Each number is 50 + 15 x the weight over its row's rms, rounded and kept within 0 to 99. Layers, rows and columns count from 0. The size before them is the row's rms in percent of the matrix's.

# layer 2 attention output (transposed), 160x160, rms 0.108, rows 2-17,33-49,65-81,97-113,129-145, columns 128-159
086:20 41 87 51 59 60 55 48 69 49 39 60 55 54 49 34 44 73 46 30 32 66 60 37 43 54 59 45 64 37 51 42
084:75 25 33 30 36 75 34 56 60 44 80 60 51 30 37 39 73 68 59 52 53 70 50 33 47 50 43 71 63 25 73 49
085:58 36 33 75 46 39 39 60 50 61 61 47 46 81 65 31 66 36 52 45 53 33 23 50 49 67 42 60 70 33 44 45
087:47 85 45 79 48 32 73 58 38 65 70 39 34 42 24 66 54 63 49 43 42 46 27 55 45 70 49 36 54 53 36 51
080:85 29 35 41 50 54 60 59 75 28 50 44 43 70 46 53 34 57 38 37 34 59 40 37 10 64 73 61 49 36 60 31
086:58 62 47 26 50 49 39 54 50 36 24 56 42 47 44 63 53 61 34 48 37 62 65 38 42 46 57 52 37 51 48 33
086:44 54 54 14 33 77 45 34 42 30 56 56 44 33 76 82 41 42 53 50 77 78 65 56 50 56 15 60 42 67 67 68
091:52 55 43 31 26 36 52 55 67 44 32 64 32 57 18 50 72 20 62 87 66 74 70 51 29 44 74 35 38 29 40 30
086:55 39 32 37 45 55 75 37 46 69 45 37 41 92 60 45 72 44 39 46 55 46 62 83 19 62 39 38 73 61 73 36
089:84 46 66 44 55 52 59 55 40 55 52 35 41 67 44 74 52 52 51 49 57 44 70 09 74 37 21 44 05 47 56 45
090:37 38 39 58 75 36 68 70 27 53 55 45 59 88 29 49 61 31 73 54 43 60 50 73 41 61 34 62 56 57 76 30
091:37 50 72 67 54 45 50 48 58 50 62 27 57 53 34 55 50 87 38 46 64 56 34 56 63 43 49 57 66 45 32 41
092:45 41 53 39 47 53 48 38 49 61 25 52 33 47 31 43 50 73 56 57 62 29 36 55 75 54 57 52 52 70 52 54
094:42 59 48 25 54 69 39 51 40 43 61 55 82 58 26 46 30 46 49 56 76 53 39 80 68 54 74 70 68 70 29 63
086:49 62 40 70 61 74 31 42 43 39 42 35 58 28 46 75 48 40 65 71 59 56 53 49 57 43 34 47 56 63 62 41
087:66 53 52 58 81 87 27 71 59 33 71 50 67 66 21 45 30 68 59 29 40 57 47 49 35 50 42 43 57 23 35 62
117:56 51 63 41 60 51 33 31 51 19 59 24 35 64 67 42 57 69 65 66 53 57 49 71 36 74 13 61 45 18 51 51
112:26 46 86 54 61 58 51 41 75 55 37 64 60 59 55 30 49 80 41 32 30 70 63 28 41 55 56 34 71 45 51 48
111:81 16 38 29 37 80 37 53 63 45 78 59 57 30 34 38 74 76 60 43 56 68 58 41 50 46 31 84 58 24 65 46
101:54 39 34 74 43 48 34 58 57 64 62 40 52 72 50 36 63 37 53 34 46 45 33 56 52 69 44 60 58 36 38 44
109:49 80 43 94 56 49 61 60 46 72 68 36 42 46 20 65 53 65 39 39 44 38 29 42 55 61 48 29 42 43 41 51
104:73 28 37 50 45 61 54 56 78 20 40 47 45 65 45 48 28 51 39 42 48 56 46 29 13 52 71 47 43 27 65 28
119:60 71 48 25 54 56 47 59 41 37 41 63 46 49 41 63 58 54 39 56 39 67 62 52 49 52 59 62 36 60 42 39
107:39 65 53 29 33 70 37 33 49 30 37 54 40 31 82 83 46 45 54 56 72 61 73 49 53 47 12 58 39 70 67 63
119:54 50 48 42 30 34 54 52 71 46 34 62 35 60 22 54 67 24 69 82 57 78 55 53 34 48 71 42 33 22 41 26
105:47 51 41 42 50 50 74 36 49 67 47 35 35 81 61 48 74 54 39 42 55 47 57 81 23 63 45 49 69 60 69 34
113:80 48 73 48 55 68 57 61 40 56 57 44 46 65 44 70 50 52 51 38 47 40 67 01 68 43 26 50 00 51 58 44
119:23 27 39 62 75 41 68 66 30 58 43 49 63 81 37 56 65 42 80 57 41 65 51 67 48 41 40 62 62 54 72 24
108:34 59 71 69 46 56 47 47 57 44 63 29 49 49 38 61 56 83 35 46 59 51 39 61 60 42 49 54 62 35 35 33
112:31 44 53 46 44 54 44 44 45 64 23 47 31 45 35 45 50 73 52 54 60 24 42 63 70 46 52 55 51 69 39 54
116:35 47 50 35 53 63 32 61 43 40 54 58 85 60 25 48 36 43 48 40 67 57 41 71 74 47 77 71 55 62 35 60
116:47 62 35 66 61 74 34 34 46 31 50 33 57 29 43 70 34 45 68 68 59 56 48 48 51 45 39 50 43 61 48 43
120:64 57 44 59 77 93 23 66 59 42 66 49 69 66 16 36 21 68 60 28 32 49 56 50 39 52 48 40 53 30 31 60
083:69 50 73 39 66 47 26 27 34 27 62 26 34 70 66 50 60 63 69 55 50 55 42 72 29 81 12 49 50 21 41 50
086:20 42 79 57 63 64 58 43 63 50 43 68 48 58 59 38 50 73 46 34 42 73 74 31 33 59 60 35 63 35 42 46
081:68 18 51 38 39 69 27 67 52 38 75 61 52 22 32 52 70 68 55 40 52 70 74 34 64 59 45 63 59 19 65 34
086:57 25 46 70 48 48 42 57 66 52 48 46 58 74 62 38 65 42 48 36 60 23 30 52 51 65 43 55 66 29 53 38
087:50 85 37 76 54 50 75 56 40 59 65 38 35 51 20 76 59 59 37 31 43 58 47 55 58 70 45 45 51 47 56 46
074:82 34 42 51 44 59 59 52 69 31 45 36 44 74 33 52 25 56 41 40 34 66 58 40 07 73 68 68 46 46 59 36
083:67 54 58 40 40 50 37 63 48 42 32 47 37 46 50 59 60 63 36 46 45 69 53 51 40 59 55 53 44 61 50 40
084:39 67 37 21 45 78 42 35 38 45 54 54 45 29 73 84 38 39 69 48 66 63 68 66 66 51 14 80 50 57 67 73
087:56 33 49 49 22 30 55 63 70 30 27 53 32 64 28 59 70 28 65 79 64 82 66 40 23 54 74 36 20 50 47 25
083:38 35 56 35 39 50 80 45 56 58 34 26 47 77 55 49 67 48 34 42 68 52 63 71 21 62 47 46 74 52 76 31
081:77 36 62 66 65 61 61 53 43 46 65 44 44 66 44 77 43 49 46 39 51 51 78 10 70 49 31 39 00 44 56 42
084:33 40 37 59 64 32 67 61 14 55 59 53 59 95 38 55 66 28 70 58 38 71 52 66 54 53 36 65 55 59 72 27
087:45 48 69 69 50 41 40 55 57 47 67 42 61 58 29 54 47 84 43 54 63 48 38 68 73 52 40 54 71 42 40 39
080:39 40 59 43 36 52 46 56 41 46 25 53 28 45 39 55 49 76 46 56 57 39 47 56 67 71 57 47 53 70 43 47
089:43 49 55 38 47 69 34 68 42 42 57 58 88 65 27 46 38 27 47 48 61 47 32 68 68 46 77 69 63 62 49 51
089:38 61 48 66 52 73 24 45 54 32 41 37 53 17 43 71 40 38 69 74 50 43 59 48 62 41 46 43 55 62 62 45
087:56 65 43 62 84 88 29 55 61 38 54 48 63 60 20 32 19 72 50 35 41 41 60 56 50 48 48 49 46 19 39 60
093:55 64 35 53 52 56 52 71 58 73 45 77 75 53 33 58 38 29 38 42 51 47 56 35 60 32 84 58 54 81 46 46
090:61 46 28 45 36 34 51 63 29 43 49 33 32 43 43 61 62 40 59 65 71 24 48 62 74 35 38 43 34 49 57 54
089:29 76 62 57 63 22 58 41 43 47 27 45 37 81 71 74 40 30 49 64 38 39 64 63 45 42 55 33 47 72 17 49
080:61 59 48 34 64 63 52 40 34 39 60 56 44 51 42 73 40 59 54 72 59 52 67 55 52 48 58 47 41 60 35 58
086:48 20 49 32 45 58 43 44 78 36 44 54 68 47 70 31 31 40 52 44 65 44 53 54 40 22 43 49 58 45 52 37
085:20 69 68 54 52 57 40 47 21 71 44 52 68 30 58 54 73 45 55 48 49 36 48 69 69 42 28 54 46 61 61 75
090:61 43 41 69 45 42 62 43 53 55 71 47 54 48 50 48 44 31 63 47 59 42 35 51 37 62 48 32 56 42 65 69
079:37 31 52 67 62 37 52 68 70 57 41 37 62 50 15 22 48 45 34 44 25 26 39 43 41 57 74 41 51 39 47 36
096:48 56 54 73 73 68 33 44 25 69 63 45 76 46 81 45 49 69 36 33 36 38 50 59 71 44 21 50 75 69 52 76
087:62 54 61 54 47 54 22 68 46 31 63 69 46 36 48 44 28 56 78 67 54 49 41 40 93 45 51 55 37 36 23 61
086:19 42 32 55 43 32 39 36 39 39 44 57 48 29 62 44 55 50 55 62 65 71 36 82 44 61 73 59 94 49 46 56
091:57 63 59 28 15 76 47 55 58 47 41 42 34 19 75 50 46 63 18 35 56 30 38 35 55 51 50 53 33 54 29 77
090:55 40 22 53 75 49 40 46 28 54 48 71 58 50 48 60 49 28 54 45 48 54 39 54 55 61 72 59 14 52 64 62
092:73 51 54 54 51 46 57 47 43 34 90 38 53 60 64 55 58 55 48 49 44 66 74 47 23 64 32 52 63 27 53 30
093:54 55 46 65 63 35 55 33 75 63 36 44 19 40 68 57 58 54 53 58 31 47 58 35 36 59 26 32 65 40 67 23
096:55 46 57 40 40 28 69 50 44 81 61 67 41 68 68 33 69 43 36 37 43 48 54 60 56 63 53 59 40 46 37 65
097:55 45 59 40 18 15 64 28 29 55 42 52 40 41 71 64 77 37 39 69 68 49 49 69 57 45 50 59 46 76 52 48
123:53 46 64 45 60 52 40 27 49 18 59 23 29 66 65 39 62 69 70 54 58 59 49 81 29 75 15 59 38 18 46 52
120:31 53 76 49 63 59 56 43 68 57 38 63 66 61 49 30 46 69 42 34 30 66 66 44 37 59 51 40 69 42 48 51
120:82 19 39 33 43 81 34 53 64 50 85 59 58 23 29 40 79 75 55 46 59 56 42 38 60 57 36 69 62 29 71 46
123:56 37 41 68 44 47 37 62 63 65 58 52 58 70 60 34 70 33 50 34 55 41 32 50 52 63 35 58 67 41 51 45
128:52 82 35 80 50 51 62 51 35 78 72 41 36 48 19 66 60 57 50 48 37 50 26 57 61 69 42 43 43 49 42 57
118:77 36 29 37 43 55 53 51 79 28 44 38 38 76 45 48 21 53 39 42 44 65 47 37 18 57 74 52 46 32 53 31
127:61 70 50 29 53 47 40 60 51 29 39 58 41 50 49 60 51 65 40 52 44 70 66 41 46 44 54 61 39 49 41 39
125:41 62 49 13 41 74 45 31 41 39 56 51 41 35 82 81 39 48 58 57 65 68 64 65 51 51 18 66 32 66 68 70
123:56 53 54 36 26 33 60 60 72 35 32 62 31 58 17 57 65 25 66 82 67 67 54 41 26 48 74 36 31 23 42 34
121:57 48 47 39 46 48 79 40 51 71 46 33 43 79 57 50 73 46 40 46 65 49 54 80 15 64 41 38 72 65 78 41
121:82 46 68 53 54 61 61 67 46 54 53 48 46 71 39 74 45 50 47 41 55 43 67 03 72 35 25 54 01 56 58 43
126:38 31 32 63 77 33 68 61 31 55 46 50 62 91 29 54 57 33 81 51 45 69 47 65 48 45 38 57 65 63 69 28
122:35 62 73 70 49 44 46 49 62 45 63 33 44 57 37 56 51 84 33 45 63 48 49 52 59 47 51 49 68 48 39 37
126:35 39 58 48 50 58 46 46 54 54 25 51 41 48 37 43 54 66 44 52 60 29 30 65 75 52 59 44 53 79 45 58
126:37 46 55 27 53 67 36 61 41 47 61 50 83 55 25 41 36 42 47 41 76 52 30 69 59 53 77 67 50 67 41 66
121:50 60 46 74 64 71 32 38 51 29 44 28 56 26 39 72 33 43 59 68 65 47 53 40 48 34 32 41 53 68 55 40
125:59 61 42 59 78 92 25 72 64 35 63 54 65 63 20 40 23 70 54 39 34 51 56 49 41 52 48 43 63 24 38 60
# layer 2 attention value, 32x160, rms 0.118, rows 2-17, columns 128-159
099:35 45 87 40 84 50 52 57 62 66 49 71 52 36 54 25 60 47 37 46 44 71 70 47 35 64 52 32 61 24 39 59
099:77 20 45 29 51 97 36 46 70 49 69 48 43 22 20 43 77 54 68 35 69 51 56 40 75 47 32 48 59 19 72 30
100:53 35 37 73 39 40 44 53 70 52 60 56 57 74 58 29 61 32 62 37 58 45 34 32 50 68 54 69 56 31 36 45
100:75 76 29 82 40 56 69 52 63 77 71 47 42 48 15 64 49 56 47 52 45 44 33 58 55 56 46 40 43 66 30 39
099:61 46 33 39 66 55 54 44 75 32 51 41 26 74 39 57 38 40 29 55 32 68 55 47 31 73 66 52 45 24 40 48
101:55 52 43 20 34 37 52 78 51 28 42 62 38 41 43 52 48 54 35 45 48 82 51 42 44 33 54 50 31 51 48 35
099:39 50 54 33 40 64 43 28 40 34 59 77 41 13 83 76 43 49 62 69 73 55 64 65 54 48 26 64 45 73 68 57
101:60 55 39 43 25 18 56 59 72 55 36 66 27 45 26 66 66 10 60 71 62 72 52 42 30 44 52 45 41 17 46 34
099:54 59 51 46 53 71 82 44 69 77 44 19 39 69 67 56 60 40 43 38 60 40 52 67 32 81 49 38 67 67 65 29
101:92 48 79 46 29 42 66 68 54 71 62 59 50 70 23 85 53 62 39 49 52 63 60 59 48 23 32 53 13 67 69 31
104:43 41 36 58 86 49 72 60 29 58 44 49 61 79 34 62 58 35 95 50 49 77 46 44 53 56 42 63 68 72 60 31
101:16 67 80 73 62 47 36 42 49 60 64 30 41 59 29 53 53 60 25 47 85 55 54 47 67 41 62 53 65 18 41 52
099:23 53 67 53 54 58 39 23 55 49 35 42 34 45 33 45 31 68 37 47 47 42 42 56 71 54 45 37 56 83 39 62
104:42 67 63 29 69 53 36 48 46 47 54 68 74 48 41 47 40 35 39 44 64 43 36 49 72 40 70 65 52 62 31 67
100:35 70 28 59 62 75 27 40 50 44 44 36 54 22 30 72 36 31 58 63 70 45 63 46 38 39 29 45 68 83 46 51
107:76 47 44 65 79 89 21 56 55 19 67 47 57 54 20 43 29 82 59 30 40 64 56 59 39 59 56 49 61 44 48 56